config = dict(
    n_layer=15,
    d_model=128,
    n_head=4,
    n_kv_head=4,
    head_dim=32,
    d_mlp=640,
    vocab_size=512,
    activation='geglu',
    norm='rmsnorm',
    norm_place='peri',
    norm_eps=1e-05,
    positions='rope',
    rope_base=8090.0,
    rope_fraction=1.0,
    qk_norm=True,
    attn_scale=0.177,
    bias='none',
    tie_embeddings=True,
    parallel_block=False,
    extras=['capped logits'],
    init='normal',
    init_std_qkv=0.0397,
    init_std_o=0.00724,
    init_std_up=0.0397,
    init_std_down=0.00324,
    optimizer='soap_variant',
    lr=0.011,
    beta1=0.95,
    beta2=0.99,
    weight_decay=0.081,
    lr_head=0.0138,
    warmup_steps=46,
    schedule='wsd',
    decay_fraction=0.766,
    decay_shape='linear',
    final_lr_fraction=0.05,
    batch_tokens=65536,
    seq_len=256,
    doc_mask=True,
    train_tokens=130600000,
    steps=1993,
    dataset='wikipedia_en',
)
Each number is 500 + 25 x the weight over its row's rms, rounded and kept within 0 to 999. Layers, rows and columns count from 0. Numbers have three digits each. The size before them is the row's rms in percent of the matrix's.

# layer 8 MLP gate, 640x128, rms 0.218, rows 514-639, columns 32-63
102:511493466498462451506495480506449527471502490508510467482506468504520454534516534515440484490582
101:550475488499522471455517481528492486568454493545510472481475483501518524456495473500486474522474
098:512524513530495508460518521507508511521509477516513485484488509532492500507457493483480474493508
101:537459520532499502517449569521508496511488516523480489493519526468502512493476495431497525501504
105:451481496555527500485521526509506458449534466469445493486533482540491473500512508451459483497514
090:481478464492561489484493496495439473499563488512491497508489532495530511514507483437474496464489
095:501500462521480510468452479537463526540518496497488465464453468479506503501505507462538508522521
099:454495479515522493447533502499529537514535516499526492539506497484487501510502549493491498501532
098:512504517491503476523499506467487552563439499511471511480504527484535550488501449509495526538526
090:457509478546496485499503492484519533505529500520498542464506500493518493513495489531474486493483
085:519486504491487528530501497505479463543477517482503498507516538513450503497526520512477515493496
099:491482538522487472475451499533529546483508485502501489461530538533502493524492490491514429500512
110:504521462460536486552529534499529497459497498516522506505543481544463543512512524501467487460527
085:527498540477434448498554502523526523488511478526510505494544536515507515505499504461460501501429
095:514491501519488525513478502450524539524523509495486473501497492482504481541479538497498496491508
091:493494506494467508512468494483456511516541481509534469459485501510521517522493533506525480500542
088:464528438502506446497501493504460499520518539509486511517497498512495517470482461513464552514520
108:474463521536515531498510533485491503495495494456497497465465494523456418515515501438489515490490
099:464496508512513481519523464538527510505505509536495454472440513488472534483463490575517473506486
101:491504518553539475480495514491492495490493530533477497472495486488543500532514473507463500486553
106:519478483490463501555527468513498525491513512490489474491466548528501474484520451466524481541519
110:470470527530447490487499494489509499533475462495527476512445475506470512483464486505497549470512
101:510503515494508500459506495486520501474471482511469493520487524479474483497491520494583527479488
113:506517476486471489485503512515504492518503496508473460511547489512504469491549520496470517483532
095:518504483506536489488479522510510502492505529472509496477468460516468448530552470475439527483510
108:542522463521519447512508526478495487547497519502513494476512545516505513505486416497523511496487
098:462479493490472476512491537491479514529559501492512507533470483452505456487521495504508497497507
101:535521480488559468489531531468481499531494464486498483497500486514491458492515491502557551524477
099:449508537497469499462526493520479558469484537468470493506467491540531483506519425505511497474495
097:474481514493506521535526518526503479505475543524516497485530502508533532495533503547478525559529
101:494507469501510499512520474509461476504485472500467443538474492507475438460497482493510496468498
099:535476501476504528494481500471502529481497508494513541509467485520517520467483493514460507533491
102:503498501488466499471504521513461505491443461457477492454491522484533477517468499474493464480532
100:517475459536492540496493491537475533490514498527475519504497502502487499500466493502482523492472
103:525491488537477466488494519474474458475498515485500531505472463506552464491522485510492519523456
100:444493504481499476494515525528526497496496543483493484536477538514490444504503514498506511459510
104:484453458467508482490485505496507494535494488466493457451508506542524532504499487513487417471520
095:486533504491506488518508499529495481545494525539521482543479497473481498510481496508459521504543
099:515492492543509519455461506486489521519522542513506531476497473509508437522498508492483499486525
096:512520475489509470490507490521507529502488503525491476475498499509503526494503469429469485505516
093:478536483541521472529473501463466493530471484483487460511512528454460541489524494482514494569502
104:491479499496539490507477492490479525513502497504506559511462499485462504497555517552499480488522
105:488485511511485521539454490502531497553496477537452482507513521453525483512525458490514509506483
098:530494468464518522430518491509499512522515521539459492489465443508467513487519546505460524485515
093:537515501472493542443487478523491530511520496493504477476503516501471490486500504502508514469520
108:502508517550458452488512463453509489512472477473502468487502520533475516529495449500485498477538
103:501493511500527507516483496491541474514491459495527495529492516521493535504481489501511477480439
090:447527541495489533491489499493488535577510437520480483533526485499471510440517546494476477493482
096:489483557521503452508487530494503495532450468490514508525467508500481542507481501509470489490517
103:497514497502471502516444515486534516487515478515457494505426519492482466484468520468519508467467
102:518519532472497478496478477510525508499496478547490459492494506507494518501484514512508444475485
102:504486456487480530512544493499485508552467496502519513496536523482510525489495531481470476480450
093:480502501499512476510496507477471487525509503498504495479528533490500522487490476526483541489492
110:508510489511481470466486523536473519508499476476535486470501494493500510497493484502494497496506
107:497507505500513515468497497492464491467505499507494524520484493451484496481509486522554494517491
103:482535539471543520488517484479491536526503488507527533510489515459461480494537528488542515492482
107:501508470471500514485524471514538548507499490479440508514499466491490522489493446475461499484505
109:496455480497539525484511545537445448508486514500492473523501502473489481522488459507476472477484
098:489510465490522481487521528531522498492509473502505473484525524472496499500490504485497492478482
110:501465501447480473485482539515536502492472446494533485502529509527487488517523492475536461495497
095:544530464504478513545520517487530528512517456497471523494481525541514536481508524518486525512494
103:454506501516514502483510483531495531465508509468468463478508472498513487467544531429507485435484
091:557509477501501490462515470519532542529459497513505462513447499496493502465518512464501551498450
102:539499536493501489493496502509511449486478478442484461482510478537502499509481523480493465524550
089:478463535488477529476516444514513549507503527491484486521493479498510487491505484498513511440472
101:475543483510461508540505485539492487504511456461515494493487495535490490494512483500536535502531
108:520476495519464510482433495545527505501498491440418520498528434511535468501508496508457488508495
103:502525515510494486427503528525521472487474494535492493514541482482476476507504524523519518489493
103:487475531489492487461503484507454466533509474533455508491473579496496450549494479517524497513557
103:482485553526445470535532520478534529530482525503541502517529470539545473481498488516486501497508
102:496485515487486459505445474511530506491490440519498497526512486486471440480465503474522498516545
107:448497509488509508487516540504488513521505482461516509516505539475531494516489519518554515504464
102:554511499512488524486512513465485535461483515489480522485500510498463492515506496521499515455463
097:561522500487466538506528519538513502535539475533515471526530576450493511454501533495505487476530
102:485535483475516533512514487555498501479472484504465477500436517473513515518529513503528510431510
090:500500490515455488474505499449481501484486509537492522484472502505529495512488469457453523501538
099:476512483495498470497500523477491484495481512492516495430498588508448525496471484494497502519496
095:517516526505502499472505489561453456479480468529516487462526522509466461525470506494493479493494
098:487518518517518486514496499500546489510488502550474510491469495519504518532482478469507506494492
103:527485520460489513493487484538460510518501506496513486422488466503473517525475473503498472433495
088:533487489524473556463506485514502504503483460511504460491498533475517506502496489522504476529530
108:475512501506537520496513521467452526492497505540505497467518545448483502475503448435514487548500
098:529484522457503499504501540501487448462499517507504467446519525534456505465535552484468498502479
102:470469526471521491462502508474508491512478513480478517551507529451471510526492543500467548533515
114:506474478510522508515496477483517493515469471531453482513445503498479505469492521518482505534515
100:461538496467508483502470511473518501502524509497462481511475520498523512480520457463489478531452
100:478479493484523465527510509510498516472519523535457515501470575449526519511456513524503445482523
103:502523493525488435463478488534521525499501494514471504524494519510495523552511502504496506563520
100:481510498497507490500490491533507497515480483480501481529515514571520489445511504533492529538517
128:506515518514501465516445487511551550502506501521506477475533514528528492484497472506490525500520
098:466512533492533488517494484475496482490503499508510523475460519503498480465506521535455543513509
093:517470513494445529497491485517484520487496518535521526491515532498494527493529506478521461493487
101:490497570454486470511517522502498514519473538520507523497467493508472548525474502510520480498512
098:505502488491501514505480471521500504537493520455502484500494467493458462498534523474447503509516
102:491470489531529510487493483470502543505503518526504522486551477537495470454544484501491536498506
098:470489470541469474492493504480486518536506490517523507499511504507473498495527484526494493510509
105:515474518518498496518514506477469514502488513507484500518513538533508552475514503525478496507487
103:467513433499475543479548536489521492484524527479504479518449499498533473503463527537522486521535
106:520465500498509511480521495478530498498563513474541526520479466476474501487459542485445481518501
081:466458495506450503519497504489493520515521539529475512502531490479492504494481510454489498463478
111:503526535484491474441517532501534461515504415505515500482472503518489506495464488468500508483470
089:500530512506468488518568514503527525492483550497481512518464524499515528533518482497458471517497
098:566488500496541489562468479525475486500474518444477544516510524491467511512524488480478470504515
088:457503498501497493452497504500521517510512531486541546461504534519527467498503544531487494492520
104:555524527563536503496482493533520499512478490477531502498555528473505481534507488532537488536521
095:540488498539489494487486515492471496513488507511501551513494510479539485505539475508491530490507
098:489457515487452495496497517523490494521486476454469470500476476482508495476509510475527466524513
097:483472472500504520474481523451551516480445520515493480472469523492436518460488489544512523543488
111:514496517517530516517469515534513486517538524481512537529499513485491513518514443502518505467485
100:490534503491481496487534428489467521523504504521453481561492517497533514484504469493482445526500
106:499484481478521507477488482561484467485512535463479460487473506493520508500577486524507468484494
107:455495586476485491447483506547479498529468503520483533511493488488522468468498490504469487493475
104:503464510472504469453499531498467524490505485490517504493510517483490494483486520532485505496479
103:472485522495456488477519472485517518516490512501471478526475496515512485518481516521542487507487
105:508498547494470501513528523509478461512516528508467492521492468460462489471509475485522491498487
108:462469468506472487484500468500502457492534514501516458561461507506506517498527469422499525510498
105:496508493502499515456467510517506497468489504491543490478502544501518458507475518509517492492541
098:508488499541519476454514507460491482513490510483462521519506472485513520470543473497498494526491
100:463481565483471510514509542489498455473479512512497552511478537471469494550499492494504491525497
091:469513491468498474485517506465484539506425493492474473524557548491521495480483524480502452495484
112:468506497502527491521513515538513502532503531472513526528510468500490493484528534469478515448475
099:553472498499532441457520493523494487476509541456467456515531563544495458464521520503506501507464
102:478493488514524521513495482499494485518521520509504489504499522493473458513528501497500558515517
102:496461498504464517493484472475501559499490513504491520524469530478549544497424499507506540484509
104:495467465494457504509495493501509457486480460474525475472494526446514536490430486542523474549509
110:502511531490557508532482506500517498505513495459469502503488484472553466542514466488517478480529
# layer 8 MLP up, 640x128, rms 0.217, rows 514-639, columns 32-63
090:528535529525477495501519484496516503468495477556495492488493496489512485513509492464475471494501
103:480506483497494523520494489492517472513472494470519472496512490500485525476531499443526494553515
104:453506512479484456484465475529485488494489471496498505527492481520512521481482548458506509477520
100:467506517506500488532498536487497495490490495485458505508498529474548506515445521490518531534520
109:468510523492465511487465466504471492525494506463507493499521496500466492513489468468533492494522
095:495445527510452508508507470528503553485464525530521509442484502507514485479490517495529494490510
099:452492514445503480508507490504541484525472531505496522532487448520554448502499500511486518482502
101:505508529500557500502456513455492501491542483507503495508508492462460546499514523469475496479529
096:503509501525503535527559527505469456523470472530505499459515521518485494487465487546497540503489
094:502524477505501565510465529483512515524495521470535529508507476483511486515494523479499541498478
093:505443470511509519488465507528503478530480537480477489500476509495486560532515481503484498457510
104:506501526454524485484491526452505514493497498508469475464458496504519456485492487463517467470454
107:485517513521510500512503462497480492531523504548508482496517479487535477484507486503508474514468
086:518462521515509497511517488437497540504475504507505506498503492509474530491497512485518512469487
097:516488527476517482533490520489497449522496515513491524508486530459507498483522480475494471548498
092:464440500512559509505499531525485486465501540456528532465515497454472467508512483435512519497556
093:480497476465476507508526491502469493491467543486535521476479523512498523459473480552503500471537
104:472440478555536470489505465495517482528520528468506478503523479534509507478489505499496522525501
090:493491487486460527496497440498471533491494478491509523521518532516504478489512490540548504493481
101:538476453509483513431487494509489517543492458488506512446525489491494506472548517469476489510459
108:460518478486474518542447519451472487474501519557542509524483521564539483501515505438505465435494
093:523505460505513522483519504507490520454517533479473485490539503476506522504519479445477490466493
103:479500491506506512528484488520470507548508504494480505509500507490522474487535481504494497498512
110:529496518485499499476499507520519492478524468501525486477467505505481436515476496440482515510508
106:490459494501442474496508524562506500488474516436525493505511490531506483500506491463505511484503
106:483501494488481495524513504503497553502527477492543474524489479486498516452500494492542491494484
102:488480501503507520509483521500487511517528498521494444515497472468475500511585522529515500510464
103:520456521518517487510499530479455512544507533510489458516511466493463488520499471458524546501498
097:515505543520477522504519513444491519539491468515518492525469519475524500452512485518512509440480
100:517466503527497495466553496506494495461488504521497522507505543461506456485535530500430508521537
106:476493513507491451480517467501524493516485453496508494503550448503478488477522453507456457528515
099:484519498508507464504508494508492521502479515484516486465509529502513518512503519526505481481470
106:515529511532461517536502517527486501555483517505480505470501548521508503524495519492533515468499
101:504513488493466520511500506534509546485519549551480524498491533476480507463496485482544476443508
106:513501486471505454526482517515452464484437513511548488519487557505525520507528502544468549538561
092:468492538459504506522504506524496559447488531499505480543458480473463498507487524508517488492530
100:503490495491531515479478531520500521496473531449483451524553495473522513512489450553477516482506
104:500496570497519523505536510530470504437529469524542464474508491474501497475529526493455514498512
104:483515506485524467524499471499503517502443490485524440492492515478461533477541487566498499468482
096:496466529506496539473500520488480511514518474511522523564514496482505478529511490507544556473529
096:522504504543510494479487523478480544498492484518526523492511511503508522518522462508518526487484
098:485470534491486503531495459487525516481530546529513493491471508518515505506512474513468520469523
099:524505522480541503497514514506533506457508525510521479499520516482486488511504571490530512492540
098:479496483509501484488490535524512478468475464482529496540539486486510502501473520544493485501480
093:543461534491493538493528499437498498497493501481470510528505542504447513475524505480520528502457
099:490510472475519479496465517527497463523524500574466501477488509510491547526459502504499525507522
103:520483478506432498518528506524532520492510512540530480521521491552517482534512502494475455536527
096:570430477497528475504487486530505502463512564485516497428482496482561498523510485509448490479489
099:545562511477466511503547516458478497479490494506506512502491569471484512526524517500497532532512
098:458523522493482432472539486545504483538527492492514489525503474486476509478540470527505510545482
092:497515517478507484498479501501551477471464505511510472522504496508485466503542493509555444501500
107:525478480500503560468535480451502514484471529510517504480458537506521505475481534493511517485490
089:491505489479489518494494522486479492548490507506457506490515465476525511450492474519488485523487
105:484474473525486478490498447499514562542512522508512546495496497511495489534500496510575543502490
103:502497485490483487524505555448518473472477476501499480512500484482513507510508508510499497471464
101:525529523494485489507481492509535469495497486476495510473515539485511442477446471523486469479514
110:523462463483547503563502524466446474496498497503508513498499497502517484495478513507454527445505
107:520505466457522490504464466510467480498539440496477479523512493518503515507515454503499490512477
101:480513504448462456471511492485527538516487498469515522541449541531519543505494477510545492542519
115:485495506508503517497491489488497508539493494519490480498517515527530478494522492536539500482488
101:495516515506511466464476490497521502530509489489508474475485517546515514499514522500499517477443
095:461482516504497506529512500480552486479486495550497478427538500517500471506469481470504536488518
096:460531488477530541513492479520528503495515553540496560536523485484499523519487534528489528477523
102:490481491492503515499507484558518493479504495536534491470534502450511549493522454526485505464488
099:462505505516506510489495511525484449508485502525505511450534489485512506507461488478495472541485
103:521517499511502529525424476527483479506493518480491477503471504467509508465535498524489546512456
103:535499455492518534507446482511489519500501556503540481534481459490489539536507507469488488472482
099:546494498496494471525515498488443527524472494499472490484486514483576510497466497501506489504493
095:478493479468500514515494531456527493526492455510531508486526430492523518505479514509473520507476
097:487453510443495508516511482474534488506493483507502490518492496490510463508506462487505475520508
105:529486477454553503502507476475531488500526514506494491474485495518533460490506500466507480480562
106:534529517484521534477505565479492489503486508494458508514502495520463462500506494503472561510530
101:482500501475506534490500480495515504552490517515468485476504512477469544512491528567491483476489
100:513466543502524490477495484550422512469485458452520506513520511502478518488494517494510536468527
106:458485509487484532504522514459517496497498539523514496496506535528488512536483504525526516510479
091:484472487522512534549521511529466508486532505469535523557540538483494514486502514504496474496458
102:458466524519473501491516502466473460489443425501479479487512537479486507505501451499517514488472
103:511520515470540481486460516520484533542541460455479465474487503500490515483499454531495507499454
096:466548493511476486511536523499452557459500503523503518480488483513514447503458504511498479490513
093:509500460505541528511489490508464482476508506480568490491481511491487471532487512490520515510521
093:472504520529515542506469505479480527527519493517474506512466479475467510476494496470465492474485
106:538515519484531498477546496507475503517455487504534478474484526527490506485482473512516531506498
101:527484517476505442508437472472491505477502458454483521527505513480528505548523516527488466527512
100:513495560512530516515547504512494483533471479493523482525520503470486462503550475495498542481452
106:471516477470444490466523505473476487485479443512479522521494484446530476545549509472495554504536
102:511488483466479482458511504453522573474528492530493481456465476456529513513504498498509506478511
104:479521495420531483520455476517473504491478538470479491499456513497515545554486528493507489514473
105:531460471505506504490502513485547508524470484507473461470490483541483503509529487523485492468499
097:526522554504493458508475507519510534493499521468511454463465461480450512499503481505447507487477
127:495503454411511510503508496497470497505476490467477503480447482509522556527486503492498491482490
098:498540498508543504523476518517513474494505518521537476473483471513520523485513504477487541493508
094:492492515483492422494512458490499509515486518471481487524532481482467493416515472518522484462483
104:513497515533476513519491509521494462508487473475509447531544494507514494545529519485475492476539
103:494482501476499479467488557496522510485504525536490517494533532509497517553520495506548485511477
103:532535485465487510509471512468509516474518482531442472507457472468523513521480523533482504504464
096:545484473530486507507478477508494465474448525476533502500481501539495533520499460515499512506500
102:565507493574499566496491477481526496496502451501464492492506511500530517467469494466463537498479
099:542519507478523520480531479501486540467505495491483531465510517463504485526530503450501496540471
100:495490517502513449517483512467526551491531498528459498510484522488492476518545482494514467503527
086:512518493476510480471516505508540510499437491516554509525496510499485567541502517518502480521534
113:548524463489518486501499450526553486496497541563519480491534495478510525535496513529461519499548
095:496488489495481516538529515510511500507492559476480478496465490505545472500533485499448445469488
098:524491519468517502514509493511536485473503511514507557491479530531518506492504469473486498482484
095:470499499522491442496528490511499483521470590480461532520456493495488483479513504557497524509515
110:536540481517506572506514516479500480464492517444509525464465537517492493499490518446513481533507
095:513496496525508489502534487522498497503469488488492503485510535483498543499531514500519491507523
099:476491523509468488490465475513509544463480458500473506521511522473472493474456440489526467533482
098:495520473510500529502522488511519531504473470464497537505495530537523501517537552500518487511480
100:485504490516535520475491524541499474501547551494533480513490498509520483478517497493499472518482
101:548533491524493542490494524455499477518490513482488527507508498487512498515511520478514549505476
103:512585521500534507483489521486500497524494501477539496462471515480516477482502540508534507502498
109:504550470537509515509511483500469486504520501504470480526507509475515502534493487460514453515485
101:474513515507493546539498456542560479477504543514488463497507494497518521516485540456507508499547
105:483555478487474523485484492474536479526489481517467487492526486480498511487535471467488522490513
107:506471520491520493531486529521526528520518537526505485522482468491499497469502532505498472514499
107:509514557509488521489541494448477579528527509475489496482521496487536500496487522498499511486522
100:516510538491487495493493516522512542506504486504524549513512541481527504504501498494506551524497
098:521535491490543521491528495512490466474463554490463479497480525446539534492487538494496478509508
105:464548470512519501452501473506496514482461515510518499493477514478471508498509505489516468513548
105:513486481500481490542536521514515500493540509536511502531535474502519532518491519555550518538487
107:507475523493532506509496476512488515538551513493487506460496521491489485472513490509485523495515
094:460491480547455510484516547512477495557498527516513503456473536465471528516465519484522503523482
103:494494492525517501448482496509470463489511542528546551506489498513494526489551470514487478532505
092:500480513515517516514524496472529510524478458496535498518544473492496459468471462509480523467464
099:499515526514504513475497532522526506506529521500490567477531491491510479520541468455488554498506
104:472461494485461521484519516447528502481482509518454480495522476531465524467516507496497520478498
# layer 8 MLP down (transposed), 640x128, rms 0.175, rows 514-639, columns 32-63
102:511500538452517543513527494505516528524497523485454496502507502467544518500490515499513500501499
100:514504519478493493472509521497521520482515532473548469521532514537490481525496489527524502468470
105:463509503496547491491467477466481477516509483471458467508509557524469517520554493498507481505525
098:509499470504480484484475468511513497525460461471544510575453509513491529464532471517485493435468
104:502487535527560538547485495489486492461502497540482500517526501550521490488519494480527478508494
099:514462475498556513482522529488454467509502495522486488510492510485474490532448482490511509490470
100:525498501568471519491475518486492549443482496520517517467494508471500514505452473501506473535501
099:498499492488461498480530538487532516476478474504498520489501473525513463525487494519513501517557
098:534469511500508496477439504555548495460475478486488509509517511474483475466544487514494473493537
097:520488514487531414467502486471542562492497521493481497490488515493476470501502479509494533506498
094:491504504478502504508485493483499496486516516489498488483473525498477475531551477548523516537507
104:509535485490532470493481496559561500501491479503504476526504500530498523535515468510503504499524
106:486488492451574514508545503499464499500476507553523537526491428450473516483487500485493562492508
090:497512515495460539502489507531507498549508498500485504524467517581472479500479510524523483539489
100:522470491481471507521452483536515477559507511492468486538527519480548517488483512489531514484487
089:524555499485517494531499479449527476513520465504452492476478502491545510526482479534460482495464
094:486496492508524511537539504518588462488523510516527524489493493506485454490482515502522514497515
099:476520494528528526518494514466452489473520495519469544482457577497443483499549497491470493499545
095:459553462507454530501454568499484496511502531489494495478540474511495523508498562449470517507526
103:455497473499490510485489504498531492484532487518505463473492531487528471468459502494490488457538
109:534469492480554494449490506522480498467526505491505476476470488505468472472532471528491483486486
101:473452542563472508501495456512530485521497480490449499503430470519513502507496536522511531477517
095:497494503496516523494538512520492477472519463499466490478526494507489501481481506551499505518536
099:535475474479474510525473496519517475473490547512515471476476480528490476499495485551553482472530
103:486495485518486508538508546497507532475482526495480483525510515495499551481485495474495434528519
102:512523499476496500509510453507473447477504495497482511494483531471497534501538498481518465485536
097:479515521536495521512463491523505530505520513473490549453500487535476501506451516527482521493509
096:490539477463500455493523424511528491520466505499485537500461475477554494493526562513527478521533
094:454506505474488515482490479485462501574508511488543501501527498503471518519477520539492492578542
101:456482520460503486497485522518454466474533510510534499511497475524471519464471500498531522512480
102:532492487482502529483525467489463504484474473475468517479464515537496486539481521498503555516468
106:480483484517512521504488473470535514497482476500480494470508512511508489543522491465540462524504
103:545503486524481455517492497498480502475532517484546543534517441464496495449493530533546541520466
104:552533489525490520480515487502517495527450454531485474499489505515511529495483516514554499486506
105:492482520494476508479516475500522535544518515547457501509474445511479511503510452497522477465464
100:537490471527474494526510483471482500538516517531509508456533503506510481483542530503506478525504
102:502497439491530515525504462486486485493529485517505489487448492482509525456507531460499520494499
105:522513460511511504479506470484501494545491531494463516525488511498500499509498473465508496519485
104:472521494503533438455523494515499539468499524491530450482449486508522494499477525509481479493481
095:481516479494488492535505500489523505524460492510490473506484487522511500490483483502483457469465
094:473508538464526521471475500535499446523503517513524539460488488485490507535468566481527464508487
109:558527489488475520464468499463530507486488457480476497482510502452490484525504478516453517523539
105:501526467495482523492493510525469479516510505495523510508528545476434460546452501503452493552524
097:498498526498500490488468506492519513554520534495440510531510499497544506563531496474518522483526
091:491491506502531446528472521588500488466505471497496507433497516502515517500492494469453482532521
103:503516472487467537503523523464477498502487511424470524490513462506511451510490511495504512518493
096:506472541525510496487482473484503481533477433458501490481474519488512524505485524487529560482476
096:524452511503516492527509524467513527491474471520490497470499512533522547519483467526486440468475
105:503465464505476487478498483520507467529481504529479491523543458457490516496502468525523457512486
101:503514468517543536534465497456519544468487491509533560452496513483553467486505500530475462509484
098:534475507488495481508504535508489486469514523435491510514521471489536511487510474491469537501456
109:489530485547507465505435455473492505482506486543438465539445491535457480493525504487495492456496
099:504540515522471477472521484494512482468497465493528479491526493485498509494467564493469522488522
105:523513513491524517497453505513496508482503503470509502495481494505524493472460503461467515503521
105:521474518516475504466496513508508504537529520459528497490457513466496516507486464446465479516519
099:526517467473527497494442507493508543490492528494484518550460530488505499453513548465484502497479
101:480492482493459499479493539515557500504516470474518480502518487483486444524487539499501508478464
098:512497512466441495518499515482528536496515549516508527499501517479469515496498515531490519504495
100:472483539516505559520553496484492490487497536472491463491508509507515468472504547490485486493502
103:545513486486498508477495460539548481482503510480485487526448485452443472480493512515500496495535
110:516467494549505491504486511509522526487513517483519524486503486510494521526493497511473517512494
099:541504517474509497491525530549462504521470501487548476528503496483468518521518515507488487510519
101:528540501509443515490531474489526517499459461518504452509484468495511487481474513472506540521489
104:533481535496487535504512528483510470495527549486468491493478486496508503524490510459485488471519
096:478473550488496557500458464500502475520500503473523509479499523409474511522537494470472526505474
092:502477507488472504482541498487511545515462459521528519477512483507516438501458488485495456475510
103:479497504463474490509514521515519512517504537513499503470520573517492484502473518487481496514493
104:520504569511485559524504495556512476509504469524504492473502496521497474473511501469520522500521
097:506494513495532499447450518508462474524507483561427463486507512472539481485524487531484486526513
086:530492539547512495459531468517494467482507533473503554448489522520556498471497511515483489526466
101:488492541510490495481478502525503488489464477493494498519507521510431535505503516502524507468483
105:485488449510506459502500512469512484494480469490534470494545533513483525512494493512487446496510
100:510518499509518526467487465471515519436477534502492505498476504505470511518501516452510526510491
098:474538473484486488513557538465488554506472507501482496469511469497567504481532510477477488538485
105:492463518471543449543493500523471520487521508489490527466483519497470516532489485496508518528522
096:484498511486546498518427503488584485525485511500507498512474462504507485458492540531499488517485
097:493531445524489477519459522520509496535490532481527479488525502515478511509510528514473555515520
101:511472490513504524484556536530540530524486505525477512534529487529503481486458543492521551510503
098:504504482505516512509522477496482457514525526474503530527513487510508542505497494516478520529509
095:511480483515461474516522546463510504480454543545450472506548523501515462493523496477446517524494
095:499518519516493484469500547537478520473509467550487462507465511482439522488467502473469479542502
102:507469523522494489521495510480517520479522462491508520520447440488519499463504505511490503509524
103:446545517569526544482510485491508493513496494546537498503514510516485491468509469486527492510514
105:470513536517509521499483459481532491517489534490488456522442559479517503465517498523483504479465
101:510493526522529533548500469485486524526492481521476512472470530517473500483485542520514474495502
100:468475489525491509514525514504472469489521506501486535511506533494474500516517481475495496507509
097:558481514519473519483499477509515482470513468522494517511514452539533517525528470491459527518499
106:496495511475479482506502464474463492540493507548469545439502549496455452472486541526508483505515
094:472508479495532539496536506469477494463521488530511541522504474468532470493557461505517491500506
091:502531508465439552505495483502434489502480495498498507488516484514502517481528469524555499463499
097:520461527558480490527521465472508501511501493512452532516512492442530513513539496530537496491532
096:493483529481433501516523511454481476529483500518510549507504512476511509500484518467454505498508
102:513518520504502514505472525532494482473493488489485535500551559515526499490498481511494511476501
110:521504509482500488516534527472523469495507526557498488524519482461497522465474511505489527498515
105:507521483467494513476480513520497510499441504482476479470495453543530502535472521502474540482530
101:481485479541468543525495524514483491462509487511500467526493500494479431497479497508489460521494
100:489534500440485465538522521506504512458481509534532463528491493473467476553469520511517504464498
097:497470500519485562421513538487514513503490493509511508484546496565509515513522484549505526549488
099:501507475507515535496503530514461479499493514507475493519564500535517510499491518549485486516502
085:454486494542442443481508490498476484494554547504510510502495500536480478504519472486463504520475
103:469497538491490503530518550499522511479483426457506496446488507497497447475519488497487515491452
096:471489517547474512507459503484533577503491470483543539498548505527484486528516490531479488519514
098:484543465487486512481471510498554491483517512511543503511533457446516523470475508493488507497496
096:518492477504471526486551488487509500472502446508496486473514538526523561480495509465460466515475
109:496526530519485519466496486502454520497473462523507499468513510487531492494506536543495579525500
097:500514511501494480531464528560494519501511523488518490463515531472505480500543461483474513464452
100:537495489533513521522521519512497482502488513489491508499518463521522467530521505517456511472513
102:455505496498506454532532490517424519512493496518486514503467474489486491529551501540514511479492
098:537527502485514529505537498508514486503478448514497498503491550521454524482491461506567505508533
099:511506483476498442503501499496496502473501478532480513503496502484484500520474490556480504513490
102:513490514515521481500492519465533480491552544492521504526501521473512474516527482478471531454514
112:492488489495503490541478528484535488534481509507476527520526498457492487480502521459476550498479
102:501491501463499442466529545502510534475494470508522507490519506510492508479565480529510489513498
103:524473545494489458519497501526489491515507508463484470527447524508501463531508501529499508490473
107:477479510528520494540474498511480496506505499528503528481479524527509510528566523482558462522491
107:500488466473473454524513532491520483466505488498474477503478447494491505508528446518461558505504
092:510500498528547479486472506471510453485458526482503485506462423476500497516506454467502506482497
093:492468496487518509499476501517524497488518477537557480551549464517493446477540454504501486527520
106:474475511457481519507467506480528500451467508486491504477480476516524476531506488528527485487510
104:512511512452478508503507485522502504502498529484486520464499494493471528476498531488526516489492
093:498522527502491502485535468498499539456495488544484488539481544477506506516479499555490479489479
094:544496495489554520469524478542500420471504522477497500483520559523498497493511504494538524475488
106:528510516489495485516503485505534481507470516519479462521534501478468499523479484467472477519484
096:461492494468519481469466541509455475518557486446494514520493498467492518502555499573537495520522
101:482482509527524497498465512465463498477451491505554458448532523483499544487503445534512470510492
102:509537486479518525496507555543453495545562478476517554513501455476497520488488498490514496459492